{
  "num_hidden_layers": 16,
  "hidden_size": 128,
  "num_attention_heads": 2,
  "num_key_value_heads": 2,
  "head_dim": 64,
  "intermediate_size": 512,
  "vocab_size": 2048,
  "hidden_act": "swiglu",
  "norm": "rmsnorm",
  "norm_place": "pre",
  "norm_eps": 1e-05,
  "positions": "rope",
  "rope_theta": 10000.0,
  "rope_fraction": 1.0,
  "qk_norm": false,
  "attn_scale": 0.125,
  "bias": "none",
  "tie_word_embeddings": false,
  "parallel_block": false,
  "init": "normal",
  "init_std_qkv": 0.0209,
  "init_std_o": 0.0,
  "init_std_up": 0.0209,
  "init_std_down": 0.0,
  "optimizer": "muon_variant",
  "learning_rate": 0.00859,
  "lr_mult_qkv": 0.4,
  "lr_mult_o": 2.0,
  "lr_mult_down": 0.7,
  "beta1": 0.93,
  "lr_head": 0.00641,
  "max_grad_norm": 2.0,
  "warmup_steps": 200,
  "schedule": "wsd",
  "decay_fraction": 0.652,
  "decay_shape": "linear",
  "final_lr_fraction": 0.02,
  "batch_tokens": [8192, 16384, 32768, 65536],
  "max_seq_len": 1024,
  "doc_mask": true,
  "train_tokens": 108600000,
  "max_steps": 4833,
  "dataset": "wikipedia_en"
}
Each number is 128 + 32 x the weight over its row's rms, rounded and kept within 0 to 255. Layers, rows and columns count from 0. The size above them is the row's rms in percent of the matrix's.

# layer 9 MLP down, 128x512, rms 0.0821, rows 48-72, columns 0-127
size [ 99 103  94 111 102  99 103 102  91 100 105 102 107 101  97 100 100 102  97  92  91 103 104  96  99]
[[150 120 144 163 152 106 147 153  82 134 132  56 140  94 152 112 117 148 144 139 197 120 112 133 131 138 160  64  70 142  74 194 149 127 139 183 127 138 119 112  62 122 109  92 136 147 149  74 139 110 181 170  89  77 199 147  98 157 149 114  78 112 153  85 112 115  88 186 125 137 131 157  34 136 181 162  49 114 145 149  99 120 134 134  96  94 175 124 103 123  90 117 131 127 140 153 123 148 134  95 173 155 145 132 180 209  98 124 116 116 100  73 169 176 134 116 128 133 181 110 123  92 129 101 106 133 104 172]
 [172 122 132 166 104 104 113 139 122  68 142 115 153 142 186 142 145 109 116  71 118 101 118 115 101  83 117 138 135 102 115 173 116 142 117 111 131 205 123 106  87 194 100  88 128 175 107 103  87 209 131  76 127 116 145 160 116  98 145 144 139 165 132 142  46 102 110  90  68 120  94 164  99  78 141 147 108 149 165 117  57 134 145  80 125 128 122 121 106 120 173 159 130 138 141 166 132 129  81 149 113 105  83  91  81 201 154 150 149  24 122 100 137 157 118  92 162  89 143 135 115 133 148 102  89 148 125 120]
 [124 111 105 139  77 130 137 116 110 121 122 106  88 124 142  66 144 154  88 147 151 113 123 127 161 103  95 155 125 152  83  95 116  85 108 126  75 170 106 153 113 100 121 163  92 170 122 103 182 198 140 181  66 126  90 152 157  80  90 141 122 136 120 147 156  83 142 118 177 116 111 148 130 104 113 154 151 127 199  85 167 126 100  88 112 191  98 154  66 152 143 116 146 112 217 116 122 171 169  75 113 124 131 128 143 136 193 130 109 142 125 115 149 145 105 110  81 104 135 119  90  96 175  98 138 102 116 101]
 [119 170 149 163 152 133 103 120 130  99 115 101 134 141 162 113  78 111 171 132 157 124 121 119 142  62 129 102 155  92  81 138 151 131  96 160  95 116  88  84 127 129  48 114 137 172 124  89 168 103 120 115  69  92 128 122  55 154 166 135 118 176 161 165 102 156 118 148 149 160  94 136  82 128 123 114  86 141 133 162 156 138 141 158  82 145 107 134 121 133 129 128 119 172 141 117 115 100 166  93 159  59  98 105 165 137 123 166 100 186 161 158  77 125  81  52 119  71 190  98 127 107 120 111 146 140 147 131]
 [185 121 130 137 112 159 157 108 103 176  83 123 122  92 116 106 113 159 148 144 103  77 137 106 109 175 136  91 180 178 115 100  77  93 128 180 119  98 164  67 113  87  80 122 126  92 128 117 193 149 112 110 166 126 138  93 183 174 135 101 122  93 117 113 154 134  88 152 118 103 144  84 177 133 121  78 123  75 122  94 100 134 123 101 136 189  84 116 129 139  74 171 153 138 144 139 174 118 129  90 139 160 128  56 171  97 106 105 143 105 162 164 174  94  82 142 140 136 141 118 134  86 145  84 175 125  56 117]
 [101 105 114 131  98 141 120 142 151 156 163 185 164 143  15 126 206  70  85  84  94 137 101  87  94 101 110 167 140 144 148 128 113 102 129  79 120 133 123 124 136  71 160  89 158 137 140 124 110 118 100 181 177 161 126 129  79 162 147 127  73 124 155 169 187 101 101 106 188 136 129 126 134 197 131  62 104 179 100 131 119 105 110 152 161 136 129 126  61 162 157 129 129  87 144  64 108 129 148 150 142 170 106 128 121 134  80 125 134 130  97 146 110 147 140 153 174 216 109 101  38 123  92 173  69 103 116 110]
 [ 45 141 127 139 143 117 161 191 125 145 149 103 110 107  91 182  89 122 125 121 106 138 184 163  65 144 105 140 134 123 144 121 156 137 108  65 106 130 132 154 141 119 146 134 129 163 108  84 108 137 167 163 100 107  98 141 153 120 125 121  69 182  49 133  61 168 151 163 148 146 114  94 129 113 172 149 165 100  90 125 100 141 112 163 129 170  82 108 182 114  62 117 169 142  95 185 123  93  77  65 106 172 151 125 123 146 129 168 211 121 158 130 117 139 175  82  81 138 157 185 117 185  45 149 101 139  79 161]
 [102 189 123 150 158 130  70 114 150 125 162 116 169 128 101 107  98 130 120 168 125 165 199 164  95 126 135 111 145 117 171 173  88 136  93 155  71 122 139  96 140  73 123 125 182 121  66 127 140 136 143 108 128 153 128 110 134 140 153 111 138 137 180  92 148 100 104  66 189 169  63 149 108 180  47 179 103 183 145 148 145 160 135 166  87 109  88 123 204 141 175  98 121 106  97  74  20  98  93 142 154 157 155 162  99  60  97 111  69 131 120 121 108 187 105 131 148  82 146 104 109  99 125  86 144 160  94  93]
 [ 94 162 117 142 211 199 170 145 139 109  87 144 116 110 140 162 134 132  41 101  98 141 125 127  42 143 123 123 114 111  91 120 135 102 110  99 130 128 103 156 163 117 105 114 132 137  87 132  93 118 212  94 191 135  98 116 135 118 145 134  62 134 175 128 175  76 131 126 119  98 198 144 145 144  99 152 162 139 164 117 142 230 160 173 154 190  62 161 168 120  89 136 105 108 139 143 158  84 114 156 149 126 136 175 138 190 147 169 195 132 157  91 129  86 127 118  95 142 120 132  86  91  91 130 161 107 161 128]
 [106  94 117 117 131  95  82  94 200 102 154 176 125  99  75 121 177 149 152 162  89  69 135 163 175 181 133  89 156 111 201 105 130 135 166 168 122 120 114 157 141 129 145 124 143 127 132  99 106 117 151 163 156 143 133 122  98 152  99 127 132 146 107 128 145 161 110 101 178 116 118 189 147 142 131 111 149 137 146 173  82 113 118 151  92 116 141 110 130 192 175 144  83 127 153 177  98 110  72  96 123 114 129 132 121 168 160  99 139  65  78 142 131 129  99 105 161  63  90 177 133 116 151 136 130 123 171 167]
 [164 106 134 121 106 111 141 151  94 149 136 109 106 106 183 127 138 101 157 117 104  69  81 110 108 105 146  52 144 134 108  98 165  97 117 127 108 162 161  98 161 121 127 157 182 132  96 116 169  79 143 114  96 154  71 140 159 158 128 137  82 102 147 116 174 114 145 136 131 133 132 131  99 104 173  79  89 188 153  69  79 138  68 159 156 174 130 131  94 108 131 161 113 114 180 161 178 160  80  31 143 115 150 127 151 121  87 145 140 128 154 130 114 130  84 173 142 160  76  77  84 134 119 172 210  86 115 118]
 [126 128 108 142 130 134 162 157 104 131 111  68 140 112 122 164  72  86 148 110 135 132 158 124 119 167 138 171 151 116 101  88 121  91 122 107 121 105 144 142 113  92 102  82 109  73 117 167 117 126 153 109 116 147 131 146 143 104 121 162 158 109  34 143  90 109 109 101 157 107  94  90 105  53 102 186 215  96 139 139 129 154  97  92 193 141 113 119 128 160  95 166 175 120 163 104 171 118 137 159 157 116 103  84 107  61 151 161  84 108 104 186 137  82  87 106 168 117 139 178 101 121 175 120 161 113 120 159]
 [144 153 148 107  96 128 125 159 137 145 165 103 114 148 120 150  91 134 142 106 131 155  86 125  73 126 158 137 110 130 152 138 149 146 116 172 114  80 126 109 133 145  99 134 175 119 107 131 137 105 135 147  57  76 125 139 149 181  85 134 120 146 100  50 156 150 101  89 159 115  85  94 123  98  89 137 139 142 119 132 114 101  80 144  96 106 189 131 151  74 107 174 116 187 149 132  49 181 101  96 124 116  92 104 158 137 134 159 150 156 108 148 102 123 133 155 151  77 129 129 140 180 112 181  67  65 103  77]
 [138 162 138 141 143 141 176 153 157 162 135 140  98  96 106 123 121 115 102 110 150 162 137 116 187 104 162  82 131 127 134 111  82 125 158 114 132 109 171 117  97 130 189  93 131  79 179 134 140 177 176 147  85 115 104 166 143 147 137 127  74  92 114  75 125 117 140 148 131 104 112 122  70  97  81 120 140 100 114 121 183 114 142 151 113 143 168 166  90 130 117 175 138 142 148 179 152 149  78  74 177 125  76  86 136 140  73 218 108 134 126 111 185 125 120  96 154 151 123 133 152 182 112 105 118  38 126 160]
 [104 131 149 155 130 118 103 170 119 122 119 101 125 158  89  80 152 146 132  91 103 125 175 200 147 103 140 135  92  96 175 111 136 176 129 149 179 131 161 140 178 146 133 164 124  77  68 111 125 147 184 115  96 156 186 163 132 146 121 107 138 167 144 153 213 124 133 103 162 135 137 150 150  80 180  73 119 152 129 142  84 112 152 166 118 173 170  79 100 135 148 192 115 115 170 196 123 129 142  65 106 101 182  93 113 138 110 119 118 150  88 151 137 146 108 123 124 120  65 173 172  68 135 160 104 111 120 138]
 [114  85 132  83 106  68 144 119 144 140 121  83 165 135 127 112 115 141 166 138 197 125 153 122  98 144 120 136 146 158  57 121  96 114  89 126 114 100 106 111 107 142  91  58 115 109 106 139 105 108 107 103 142 132  93  88 169 114 141 137  73  60  62 113 151 178 185 163 152  85 165 140 116 164 197  98 135 141 161 105  90 155 112 156 177 137  89  95 119 130 147 126 147 107 151 143 179 148 102  92  92 124 142 125  98 116 164 138 136 175  90 206 120  87 107  75 118 121 154 131 130 160 139 131 132 136 151  74]
 [143 157 123 101 141 119 153 134 172 128 121 119 216 101 110  92 122 153 144 168 180 109 128 128 156 118  92 113  73 151 155 129  96 145 137 136 132  87 153 165  77 169 169 144 156 121 122 191  92 147 127 104 138  59 107 130  97  95 180 128 122  96 179 125 128 194 166  78 136 159 140 120 130 125 142 100 127 126 115  72 104 123 121 190 133  60 122 184  69 128 141 133 141 126 101 139 122 137  55 124 109 124 137 104 136 111  98 132 128 140  97 134  83 149 144 135 182 131 117 108 161 194  99 143  93 148 155 140]
 [154  86  76 147 104 130 123  95 190 160 122 143 139 126 113 101 199 132 132  85 123 207 133  78 113  99 174 155 109 140 106 150 146  79  81 111  94  71 118 147 108 138 147  82 152 101  55 149  79 160 149 154 145 150  68 115 123 129 100 102 158 139  93 150 147 148 140 196 150 156 189 129 148 126 158 138 128 137 173 127  98 152  87  96 147  92  94 128 148 160 118 112 109  94 123 133  90 150 167 151 209 115 119 153 182 185 124 124  69 106 166 181 114 112 127 147  69  44 169  72 165  74 140  69 144 122 147 182]
 [150  98 123 155 140 158 120 138 133  90 119 212 158  97 129 127 213 178 117 192 147 110  90 188  56 216 148 103 116 131 126 134 123  94  83  62 116 146 129 139 104 153  89 143 108 138 201 142 181 111 141 152 162  96  58  39 148 149  85 148  81  81  46 159 137  59  91 113 128 119 144  88 135 154 128 118  98  87  85 107 133 129 165 161 111  84 130 131 167 125 128 144 109 165 105 138 121 157  75 179 112 141  74  72 122 158 166 142 161 128 129 165 139  73 117  80 162  94 131 186  64  85 101 131  85 102 149 105]
 [157 109 143  93 109 149 153 167 107 123  95 126 120  92  99 175  97 110  96 178 200 108  95 126 100 137 108 176 121 133 107 135 136 137 147 175 119 133 167 188 151 107 143 115 105 129 125 146 154 107 152 107 175 167 117 163 152 165 159 183 104 109 212 137 131 151 141 126  98 116 103 107  96 139 132 119 113 117 167  98 165 157  86 119 123  99  67 162  71 191 141 107 103 140  90 107 107  96 139 173  96 132 114  92 139 164 135 101 141 134 141 143 163 122 127 188 124  91 159 111 159 124 133  76 191  25 116 212]
 [141  77 104 100 181 161 116 150 103 133 107 110 148  73 123 102 143  72  78 154 129  80 143 149 116 123 116 141 183 200 122 159 147 163 155 155 133 110 110 133 159  63 144 115 133  76 141 121 137 126 145 146 156 149 138 123 114 122 120 115  95  62 158  95 122 126  99 147 140  67  40 174 115 184 167 106 119  92  52 136  57 135 192 166 102 106 136  77 102  86 126 170  93 132 148 174 151  67 117 126  92 175 156 102  96 121  89 111  84 174  96 160 148 141 110  93 138  66  83 171 165 100 109  88  87 184 176 175]
 [185  91 165 101 127 163 121 139 193 152 153 137 145  98  72  84 124 108 155 170 138 122 133 132 120 114 126 130 163  92 143 125 138 146 135 133 144 118  76 119 140 106 127 159 112 115  91 177 129 169  85  91 110 129 149 141 119 152  93  96 173 103  82 119  25 114 131  79 162 197 202  94 184 144 161 147 172 120 121  95 140  71  60 137 171 121 130 135 208  87 185 125  92 109 140 121 116 151 195 107  79  44 133 166 162 130  74 191 133  93  85 139 132 178 124  96 137 116 183 150 148  96 154 112 151 106 134  54]
 [ 97 233 169 122 125 127 122 141 163 173 112 104 109 100 120 144 205 136 173  98 143 138  71 157 106 167 107 127 143 125 143 173 126 136  88 110 110 184 148 152 148  83 139  30 159 136 149  93 142 109 141 147 129 122  73 168 154 137 186 124  86 108 140 146 113 124 138 182 122  55 167 167  89 132  79 125 136 104 103 108 141 172 118 122 104  99 186 159 169 118 144 129  90 147 102 132  84 119 114 106  95 109 118  92 141 110  91 120 116  70 133 174  78 202 153 153 130  95 180 105 104 133 134 127 111 146 106 118]
 [ 99 136 168 114 145 100 136 201 121  87 107 149  92 111 140 170 137 102  61 110 179 122  88 110 159 174 142 126 156 166 169 184  39 124 110 118 121 122  93 158 142 139 160 106  94 101 162 151  97 161 137 165  74 148 138 189 142  94 119  85 118  95 172 107 121 152 126  98 112 133 136  89 128 124 128 180 143 133 102 145 119 150  96 102 127 144  49 136  79  76 115 125 102 149 160 130  91 116 165 141 113 139  98 126 134 128 165 155 115 105 156  73 175 170 210 114 157 142 107 138 192 105 163 132  84  76 136 123]
 [121 157 169 165  95 122 143 162 130 132  63 104  48 140  75 132 157  87 101 102 112 149  79 145 127 132  78 129  83 142 135 167 193 142 112  84 138 131 143 184 155  81 154 102 176 160 116 125 159 110 149  84  87 133 160  85  93 119 132 151 120 140  92 147 140 135 111 133 172 129 114 153 111  62 183 150 163 153 103 100 126 133 151 103 155 131 181 142 157  82 188 163 112 137 208 134 128 158 109 132 146  98  61 141 117  96 142 128 140 177 133 124 200 136  55 111 144 122 180 144  92 131  61 149 143 102  76  98]]